config = dict(
    n_layer=22,
    d_model=192,
    n_head=4,
    n_kv_head=4,
    head_dim=32,
    d_mlp=768,
    vocab_size=1242,
    activation='relu',
    norm='layernorm',
    norm_place='pre',
    norm_eps=1e-05,
    positions='learned',
    qk_norm=False,
    attn_scale=0.177,
    bias='all',
    tie_embeddings=True,
    parallel_block=False,
    init='normal',
    init_std_qkv=0.022,
    init_std_o=0.022,
    init_std_up=0.022,
    init_std_down=0.022,
    optimizer='soap_variant',
    lr=0.00573,
    lr_mult_o=1.08,
    beta1=0.95,
    beta2=0.99,
    lr_head=0.00664,
    grad_clip=1.0,
    warmup_steps=200,
    schedule='wsd',
    decay_fraction=0.379,
    decay_shape='square',
    final_lr_fraction=0.0,
    batch_tokens=32768,
    seq_len=768,
    doc_mask=True,
    z_loss=1e-05,
    train_tokens=149000000,
    steps=4548,
    dataset='wikipedia_en',
)
Each number is 50 + 15 x the weight over its row's rms, rounded and kept within 0 to 99. Layers, rows and columns count from 0. The size before them is the row's rms in percent of the matrix's.

# up: layer 3 MLP up, 768x192, rms 0.229, rows 453-477, columns 64-127
# down: layer 3 MLP down (transposed), 768x192, rms 0.213, rows 453-476, columns 64-127
up453 105:43 71 52 70 55 42 55 43 39 40 69 54 52 57 34 66 60 44 41 53 43 53 67 48 48 68 54 46 66 29 71 18 52 30 27 56 40 53 36 82 70 66 28 75 43 27 36 63 67 41 58 68 72 68 46 45 33 66 61 32 41 47 45 63
down453 111:48 63 30 60 38 74 20 41 41 44 56 37 69 37 37 56 39 73 04 40 49 68 54 64 40 41 34 75 69 10 65 52 44 59 47 39 59 51 33 47 84 48 44 19 32 57 49 63 46 28 60 47 47 60 56 50 39 40 51 45 33 42 66 54
up454 094:33 49 53 80 26 49 58 45 40 58 36 67 66 61 52 19 38 45 41 66 19 35 45 48 50 39 66 38 64 65 46 40 67 46 38 43 32 61 53 66 82 27 58 52 72 52 39 30 77 66 58 32 39 45 49 40 53 54 43 31 58 44 44 28
down454 091:54 39 32 30 40 59 55 46 62 63 44 50 43 51 60 47 66 46 57 40 62 46 62 53 75 28 65 75 62 82 46 62 51 48 29 92 54 41 56 44 63 57 40 85 32 54 53 48 47 31 28 24 71 62 34 62 49 51 25 40 53 42 66 42
up455 101:66 57 42 56 35 43 30 27 73 52 48 41 55 62 39 50 43 56 57 50 76 77 44 27 61 74 60 72 36 42 40 40 51 09 36 66 55 55 60 33 82 63 35 75 49 83 66 37 62 54 43 75 33 38 33 51 44 53 30 66 43 39 55 46
down455 103:57 50 42 55 66 54 47 55 84 79 35 34 41 60 50 42 18 49 63 61 59 53 75 37 29 40 59 49 43 38 56 55 07 31 46 71 50 42 74 63 67 33 26 33 49 36 52 63 50 29 51 55 50 82 62 52 70 60 58 33 42 57 75 14
up456 114:61 62 52 59 48 40 39 60 43 58 35 46 33 67 56 43 41 74 38 39 44 49 46 59 44 49 60 59 49 60 68 52 52 23 21 79 53 72 56 61 50 43 56 40 61 13 22 59 57 50 37 62 52 78 59 38 64 43 50 59 32 51 42 23
down456 118:41 42 77 44 35 45 52 68 57 68 33 70 48 60 78 43 39 78 57 39 50 54 57 39 43 47 66 44 32 83 23 75 52 18 35 41 30 41 40 32 58 74 55 46 70 55 28 61 74 57 64 62 56 41 45 36 21 47 45 54 23 58 26 37
up457 087:53 43 28 72 43 40 49 72 64 53 19 55 51 54 56 63 35 43 70 41 44 46 44 51 42 41 30 48 54 33 49 61 37 35 42 69 51 45 27 24 41 26 74 64 38 47 48 50 66 57 48 52 78 35 62 71 35 90 72 67 08 46 69 45
down457 092:48 44 74 59 47 56 57 79 66 57 49 29 53 63 37 54 71 42 44 41 50 61 38 49 91 55 39 39 53 36 55 32 69 48 47 68 70 36 66 40 57 31 68 63 44 47 36 31 64 37 49 64 30 45 37 48 51 78 57 39 73 58 36 59
up458 111:47 57 44 39 55 57 47 53 52 40 62 68 41 48 74 69 27 39 49 27 60 50 56 48 47 73 27 44 69 41 53 00 39 47 37 51 77 47 56 48 40 66 42 57 55 51 26 42 68 55 60 66 60 32 88 41 71 68 38 85 37 65 41 36
down458 105:21 27 29 64 54 42 63 48 39 65 67 62 55 59 45 35 38 45 61 64 62 43 60 71 46 72 50 50 40 87 57 25 30 52 41 58 53 59 61 23 53 40 40 24 56 43 41 58 39 41 59 49 43 69 52 48 86 41 69 26 42 41 50 61
up459 104:53 77 39 39 66 59 54 71 51 60 50 67 51 60 51 55 46 55 72 49 73 32 49 39 18 32 46 60 21 52 70 33 52 40 61 56 34 53 64 63 57 40 39 75 26 37 47 38 47 98 53 73 34 58 65 36 53 95 42 58 46 51 65 50
down459 110:64 60 82 69 51 19 40 47 59 53 43 39 47 46 93 66 24 57 34 36 49 50 66 56 47 57 73 57 20 86 49 55 46 57 49 56 16 43 47 40 58 59 39 53 61 61 52 46 56 43 24 54 31 29 65 30 32 58 58 47 32 65 40 61
up460 115:41 44 53 29 46 86 37 38 45 61 19 33 67 57 64 66 53 51 39 47 48 42 62 38 66 40 27 62 69 39 38 38 39 47 25 55 68 43 48 27 47 42 67 61 23 34 59 42 41 86 57 50 52 39 74 68 16 45 60 42 52 69 28 61
down460 096:53 31 56 35 17 65 54 43 44 33 25 43 66 58 67 63 56 31 88 33 71 59 48 81 64 57 41 31 62 49 50 48 46 61 60 63 40 62 38 53 45 59 43 42 35 43 41 50 41 74 39 32 17 67 34 49 60 22 64 53 12 38 40 79
up461 099:65 59 78 63 57 31 44 45 35 62 39 47 40 51 53 30 63 60 63 38 66 73 56 55 43 62 48 65 35 47 33 80 18 57 51 63 61 72 60 14 72 70 79 47 33 64 70 42 50 51 24 62 30 47 58 25 56 46 38 35 47 57 39 46
down461 090:46 38 15 46 53 63 50 55 43 63 57 87 48 51 57 19 70 63 53 23 45 44 50 49 48 59 35 48 60 18 64 33 54 38 67 48 33 30 49 45 58 54 67 70 39 49 44 48 58 67 22 62 38 40 64 39 80 52 49 44 86 79 39 67
up462 099:38 68 36 60 36 63 32 41 35 41 50 33 61 45 70 46 40 50 62 49 58 42 55 61 45 61 46 62 61 57 34 32 71 62 42 48 53 54 57 56 56 29 71 29 75 57 70 19 38 32 81 70 40 40 34 19 68 32 53 39 46 52 55 54
down462 109:33 85 66 37 56 47 46 70 00 51 48 45 57 57 31 41 62 72 56 51 55 62 76 56 53 53 50 38 66 59 68 25 49 75 87 79 55 31 52 30 39 72 70 57 57 71 50 26 35 50 46 48 73 61 54 57 57 77 45 55 68 43 54 81
up463 092:19 76 53 17 66 56 54 60 43 76 63 44 42 53 27 78 51 26 68 22 22 26 31 45 47 39 42 54 39 24 68 43 40 53 59 32 47 40 67 63 39 42 73 43 61 50 39 48 57 35 52 70 35 52 68 48 33 51 54 24 39 60 76 44
down463 099:79 53 23 53 54 59 45 47 66 33 50 56 55 66 44 79 20 49 43 54 56 48 64 38 61 20 53 38 66 66 41 55 41 35 51 51 50 47 46 61 83 33 58 64 26 41 41 58 53 42 52 72 43 51 49 34 75 34 38 64 53 37 28 16
up464 106:50 76 65 61 61 26 42 60 42 42 40 46 66 42 57 27 63 56 36 72 65 33 44 39 45 46 68 56 54 31 53 75 51 25 42 28 86 66 54 40 56 56 64 55 73 55 41 48 55 40 32 21 83 39 14 61 52 43 25 53 36 30 35 40
down464 103:51 45 48 53 37 39 64 58 38 61 99 38 29 35 65 65 62 31 30 57 62 45 37 42 40 73 80 38 37 26 59 32 56 58 61 50 40 13 50 74 28 45 43 41 44 81 46 53 42 37 41 35 33 23 73 32 46 30 37 48 52 76 54 63
up465 107:34 68 37 60 46 52 74 43 11 41 69 50 58 33 60 51 50 68 51 65 41 27 30 47 69 64 50 54 55 41 71 65 71 48 39 33 32 52 65 42 50 47 43 65 40 74 64 52 52 60 60 37 24 26 53 39 68 33 72 56 60 45 72 46
down465 102:56 52 74 55 72 63 68 67 75 80 41 53 66 34 40 40 56 54 69 57 47 16 29 38 36 53 65 54 59 49 68 45 52 24 74 72 69 50 44 51 64 61 42 69 42 42 67 39 46 68 42 48 45 48 46 46 64 54 46 69 27 35 32 85
up466 086:59 49 59 55 64 62 87 76 47 38 51 63 62 32 58 41 44 54 62 46 38 37 55 38 08 56 32 53 74 38 31 52 53 46 74 72 55 72 39 66 51 31 32 61 39 49 24 35 47 71 64 56 53 71 62 65 52 71 59 54 32 38 46 61
down466 092:38 25 37 55 54 26 66 46 58 54 31 38 41 31 39 76 36 58 38 49 43 49 47 61 23 01 55 42 55 37 24 77 77 78 49 55 15 58 60 54 48 45 65 37 42 43 49 47 27 45 55 41 76 36 54 58 32 55 49 57 43 75 63 43
up467 103:40 56 36 24 47 51 34 47 57 56 60 40 43 61 34 30 46 11 41 72 37 30 52 66 56 46 54 47 22 66 32 27 47 59 49 44 41 60 94 44 65 64 47 38 51 49 61 59 81 65 53 76 66 44 29 61 67 49 50 43 80 46 51 31
down467 097:61 43 59 65 55 66 39 53 71 50 69 63 71 36 55 35 75 35 52 53 56 22 54 46 46 58 48 57 45 55 74 60 86 39 50 22 59 34 61 39 54 50 37 70 13 30 52 41 53 12 20 82 57 58 40 68 70 50 74 34 42 37 45 64
up468 103:21 77 64 31 41 70 39 55 69 46 39 50 49 43 51 60 53 56 56 50 62 34 92 35 56 68 34 43 35 29 57 59 60 55 23 53 66 34 46 24 73 44 35 56 65 32 79 60 49 46 47 46 38 26 53 43 74 41 46 48 54 43 77 34
down468 102:65 35 68 77 58 42 53 26 37 68 59 44 19 44 52 32 54 43 57 43 53 65 40 88 73 43 53 53 64 63 73 50 59 43 66 62 60 40 45 81 59 59 53 43 45 39 68 42 52 49 57 42 47 54 69 57 38 38 45 42 25 55 65 63
up469 103:44 69 46 59 73 54 43 42 49 63 50 43 50 36 75 37 48 47 58 09 16 43 63 47 46 46 50 36 33 48 47 58 34 56 36 91 36 58 63 65 59 47 53 33 45 48 44 65 45 39 22 58 32 51 34 37 65 54 58 25 47 90 49 45
down469 101:37 06 51 33 58 61 54 65 69 71 53 43 47 40 68 50 81 42 51 48 67 47 72 58 27 50 44 80 12 49 43 49 59 28 31 45 65 59 40 28 55 67 36 65 39 62 53 31 66 26 26 32 46 40 65 78 29 66 60 33 39 56 69 70
up470 093:41 56 67 57 59 32 49 66 84 45 44 54 47 39 37 35 40 31 52 69 61 65 50 61 37 40 56 58 54 38 38 65 53 56 39 76 52 56 52 48 30 49 35 76 29 66 65 52 47 41 57 65 42 49 46 31 84 78 48 44 41 57 44 58
down470 099:34 61 79 21 44 34 50 47 35 43 71 34 53 64 75 52 64 30 53 67 59 47 51 69 46 28 50 31 48 37 49 53 47 51 46 31 62 64 44 61 55 77 67 58 66 38 55 61 55 74 45 57 56 30 50 28 40 26 55 54 47 24 22 54
up471 105:62 38 62 67 42 65 53 47 86 20 37 55 29 30 43 52 20 55 74 73 39 81 53 45 47 53 46 46 32 72 62 43 61 51 35 55 42 53 52 47 32 67 71 49 31 51 64 53 43 48 69 32 64 55 43 31 24 35 20 79 35 62 49 38
down471 092:45 57 60 75 41 55 42 43 55 33 48 61 56 64 27 57 63 41 57 48 63 45 74 48 35 67 39 42 80 43 58 91 33 52 47 53 44 39 56 48 47 62 56 48 61 65 52 69 50 65 58 99 52 20 60 52 50 64 46 44 41 51 31 42
up472 104:32 85 83 21 38 46 09 65 46 56 52 48 53 51 39 74 49 38 89 45 73 41 44 28 36 32 64 27 59 37 59 61 42 50 58 53 55 62 24 46 67 51 64 42 53 55 36 62 39 49 46 42 68 64 58 65 50 49 50 49 76 45 44 36
down472 084:72 43 55 40 54 66 63 81 34 68 23 41 74 53 30 75 41 59 22 69 47 44 51 58 36 66 43 38 55 61 69 45 59 57 53 51 36 47 38 51 47 44 71 54 62 64 15 66 47 46 40 39 31 45 28 39 45 21 48 40 62 64 71 62
up473 099:55 50 51 45 66 40 48 42 36 37 65 44 58 57 90 46 59 37 60 67 75 43 47 53 61 84 27 72 25 72 44 45 68 46 25 41 73 81 53 84 72 48 28 63 40 35 41 35 54 39 30 49 53 32 45 40 72 49 43 67 68 66 26 65
down473 089:43 43 46 72 26 39 32 63 26 46 51 37 54 37 72 71 51 37 16 34 55 27 39 72 59 42 74 38 31 65 44 24 53 61 56 45 52 46 48 68 58 90 37 26 76 43 53 72 55 69 73 57 50 56 55 56 59 40 38 47 68 56 52 31
up474 097:36 55 37 37 33 56 55 46 91 20 37 68 48 36 35 45 46 47 65 52 40 11 33 51 44 47 53 65 40 35 69 43 47 44 57 64 44 59 49 39 73 33 41 51 52 33 43 58 65 41 29 52 55 85 35 46 43 50 41 63 78 69 55 54
down474 100:55 39 34 46 51 43 21 37 42 32 73 44 57 58 56 50 46 63 53 60 55 34 56 37 56 57 51 63 69 41 44 75 53 67 68 31 60 70 53 61 10 63 52 42 33 29 45 43 42 27 67 46 40 60 27 52 52 79 62 45 67 33 23 51
up475 090:29 56 48 35 58 64 52 63 55 42 71 61 20 58 43 77 56 34 50 58 52 42 34 50 23 64 82 53 21 48 23 39 55 54 52 59 62 49 50 52 72 52 63 76 61 60 62 61 59 45 49 63 31 68 57 30 20 62 53 25 41 63 38 75
down475 080:53 76 42 78 54 65 47 65 29 67 53 69 59 44 62 43 71 50 77 67 32 44 66 47 60 57 44 57 49 49 77 53 61 49 60 43 41 37 47 53 43 43 67 26 65 07 52 17 56 68 53 54 44 37 48 44 44 38 45 75 77 42 54 40
up476 103:80 73 66 61 48 35 68 29 78 28 53 46 24 55 60 51 56 44 57 38 51 75 50 54 74 39 53 70 32 60 55 48 58 30 47 64 19 30 55 39 76 56 40 62 36 47 34 47 44 19 65 52 62 68 41 57 70 71 40 30 16 42 00 63
down476 101:37 48 58 36 39 43 74 44 21 44 43 48 55 32 64 51 46 66 90 70 50 55 53 69 41 36 32 50 66 69 72 69 56 80 60 38 66 50 45 55 54 51 63 63 43 58 49 69 53 54 30 32 33 54 30 75 16 58 58 69 55 54 70 63
up477 094:40 62 35 69 46 44 61 56 46 48 58 35 53 59 52 58 51 65 71 72 53 40 30 36 66 53 48 77 42 24 42 49 50 55 37 59 27 53 65 62 38 43 79 47 58 40 35 49 32 47 64 81 77 57 56 60 36 58 46 76 35 80 53 60